From a checkpoint of a small transformer trained on Wikipedia.
Size: 11 layers, width 448, vocabulary 8192.
Architecture: learned positions, attention and MLP in parallel.
Each number is 500 + 50 x the weight over its row's rms, rounded and kept within 0 to 999. Layers, rows and columns count from 0. Numbers have three digits each. The size before them is the row's rms in percent of the matrix's.

# layer 5 MLP up, 2688x448, rms 0.0844, rows 2667-2687, columns 0-63
121:397419473459508533517460501603409484487553465518488539510492626558484569527449511523533512543468462505479480573497483524558450503456579516520476455534469572480504555474446514498515508597445562
089:421469552424444565515527446482504599562482532490447532531483378431412530361535538418529563507508515516490441527432533486594495444493621469528410515532493511564457478553488532425509536442550575
100:557496571417499363434464536478548492480472542428451484494456437467458427546480497424497527442531494536515527502511490620481509452497513571476399508473464482477514491466488485411491601508444591
102:601559516504534557495489479531578545453482531488457432568521546468430626488544458520580542621509577468493473474555577515492516502508483455491470534527431407590531515490424510506463544538503589
102:473434644530422534521540558591485436505522527542523472487522477488451398520524563488364419437427459470471501490453580547457480513488473507490600541476525530497450477541511513480511473515562505
094:536575548443552546395442454574634432553543533547516523494435476466498491462549448418418435508507438516561437504508536584508541589501422512483582374555510565413455383476455518450497448603489482
102:489489454471500506486524503577564593420444558470395507517456474467524428496511421472530442560536583560517569539416372522442467551466536512496380460484499450501465515521509512497578567540512463
100:580547504590519522580549478508483549499575513469512508459495576525502488435534493483476540488506481602409494483452546430454531423545529508521612538485518450534476582541477481462473563452465515
087:500534431501605448615527544488371475575675428558447577533480476457504477496435515527516492396411452531536519560523417435489532556530475486514588517537460590522463420496546552553576502445622448
089:464483561594468448409425579467562476431502518576409580518564522547427554461423449511500574535445526475343462533455479420463421569512530470455529496525480461523461607563433484402623515440569550
091:551518421466587483425479596486436492539490453488563479475567515538458508429540494508495496425551458613486540420537488581490425442564499513564516525486490525566413466521478435521422453472411496
109:484519466538554464419489524519492530548499490430461468524471508477512544527481549527471497513478442477477541632564499496526465452557514553489494455391487541481561464399489549419527522406538497
092:564590470437450607521495466487587542501474475491488506455376543462456450485458454472480471459449525578401472609540567499425457522474463551509517473446494513457492520542543501483518465444462469
106:469430426368583526487544505529433501539465474561483476532587494552503459491608449512523537615437537518476503518533437477447487572493443502494557411554576377365488465453526468484504561482459459
097:455513520450456531499558487571440474453431408450478555500518516517470494588499516492492458541511407444417496543534447441569477479467472509543456486500474533510507585458500533493532449493533491
097:553482502476552502416539460509536487471626494532502599378445487439516431526548488464497481497511545568552452522586413483430461501525470414487479630563471541467507497400487525554518512411461504
095:522528523470490489352498524521521512506608552485485592492503490566588465522449519469533487449459492485504619584564596469470440588519476417478547413457452526476525426442426616483430519500541474
099:463479507401544516456406449499511465529508432467381507509456474498377526461567495499509487482584471433425539578496467538474469540548565488508405412514462511614438487450516521494537471629440546
101:529526470444579501406506550467494465536521452486427457505417540481393443415548524529515540521466413579484534531500490414522521481491491489445381536590468574491376505510554558462615529549503485
101:482510435501517481431571466524570389533489514487599505550435548475544422402481493570480460481526511549422487483516496461379431515452506465454518459413618582486560543416508561613549482522551485
089:417481561519438522505471553458464575535493502498488600529554545472449440560438494492510554594577501469592482425574439518457534503549532522607506466546528580544483425482527497463474494410487511
# layer 5 MLP down (transposed), 2688x448, rms 0.0842, rows 2667-2687, columns 0-63
098:457528468564485544487518510446560533518397471615479491414473476476436423553572636477474442511501537500464488536465678485548515513493600423596533525545555489528565518560657519510626506480553479
096:494507475527573437501513447535528437461484431525424529587556469480543507551535434689476547535448492417435599512514465529419545451478442582524594380472415462405502498427495479477564522515588484
103:408517428534516564477544491470490555469541487529472483478466569516508473510549458563478519463507504456449495481428473430584486537456579543524473496442501536525519590472485579521527442538471470
104:422422435522450489549569564506447445485498500476599477504447473488577585488504582515452358480507480518463586523511469547485505570540451445563533492543552493527497448539496494495508467379584441
097:536569431543524445414417398468537487550400561444538415523411436498499521473549499474571505471603501578475555507473495508492498469584493470520451582538608384466489427524483580451461518485474524
094:500491510497523485546423503396444490455459559429497472524547495548538533459394616471528504495575516405556547482498557527490481432432555464609372600447422450548516546522513419450477511505489542
099:506492377397414483548508507429455472561542423512595513438538529424456572462556500517472514464465459481465556346588484486542500472557458451484549509484555569514560413494479418461492428387430485
102:469525445550471505497568421449601544490510475470586473491588445560520557562486541509454495448470572460535560458546496423452533479492495503468581433524484518482601442571458476558505567571525500
091:593499576570528563506523477557469540535484487538511514512473476533554511531517495448512498461577519529445497495477588479535495567421466523410545479457649491477486516537516531505491444510426572
095:525468557453492540520515442512557491506457547574468497482497512454539489485487511497483541492470466506571467528515472537560490399558532470531511520383465526498509380512546420457402413462449433
094:439441486485494489511545522536497548391571561546552446382446489426480514489587465516471488460460548430454540482523539438523556481537498540425499486488493554443521494485490528597552480540468579
107:523528499484421532505593468536545503554571538512497455490574443524487523556547503496544507582501571520428451424418488530482426638556470519515506526482566425496398513546483444527521576565416478
095:512398519532466473512427534532480501643452441530564481586500545474452490566481545606494608466483458485485562469469490439524482473552516519526510593573474525546446511429534465541555586556461515
090:498518521562481509535549522392515445465514451490536629361411537454468504478452496424486521425516472556517427503505504572520501499581543438548468564449491594562507530541445542497486369494512531
103:586506452496554511495530527439597465458540521516557511452542426473517563539548412601459435437561563541513485511540461426541467473440585481457569569406432506451520522519511466492507516440583515
096:551557471547518529667527538503449560451420527521451518461451567598424539529459516517447536550443474453468542527407514538585536459505495544525532478526514432482482580562525512565406558545537524
092:513410503507435545595524514442450482421514447559578441602533493464496477530572505600421499533464525522461500474459431473537473524523487507464450491553493554574479599456502485598537461470523526
106:462526485487481479495517569644598499381536495478534483537502492488503482549546514477525495464457544622624543377567589500561496507447512585438458487492522609369476482472507472415604485455475510
098:491387489511515503557447509602467409456469596510569444495541509454477590527536515561464402385614539516529508495484537621432476414570529512513548467519551375515506482471495474472450601470527479
101:533497491500498454491433524523478525589512524531486453511515447538559566479541589493556459517464515504537571481558474488461432456550524504520507597588440514531501550575469436456419579493579577
099:465486553463500434631533541471461561530493458547523542549489518435425526460387533541525488510479501500423544556446551471583491495512558471492522418528524545444533513506585367439494409501379475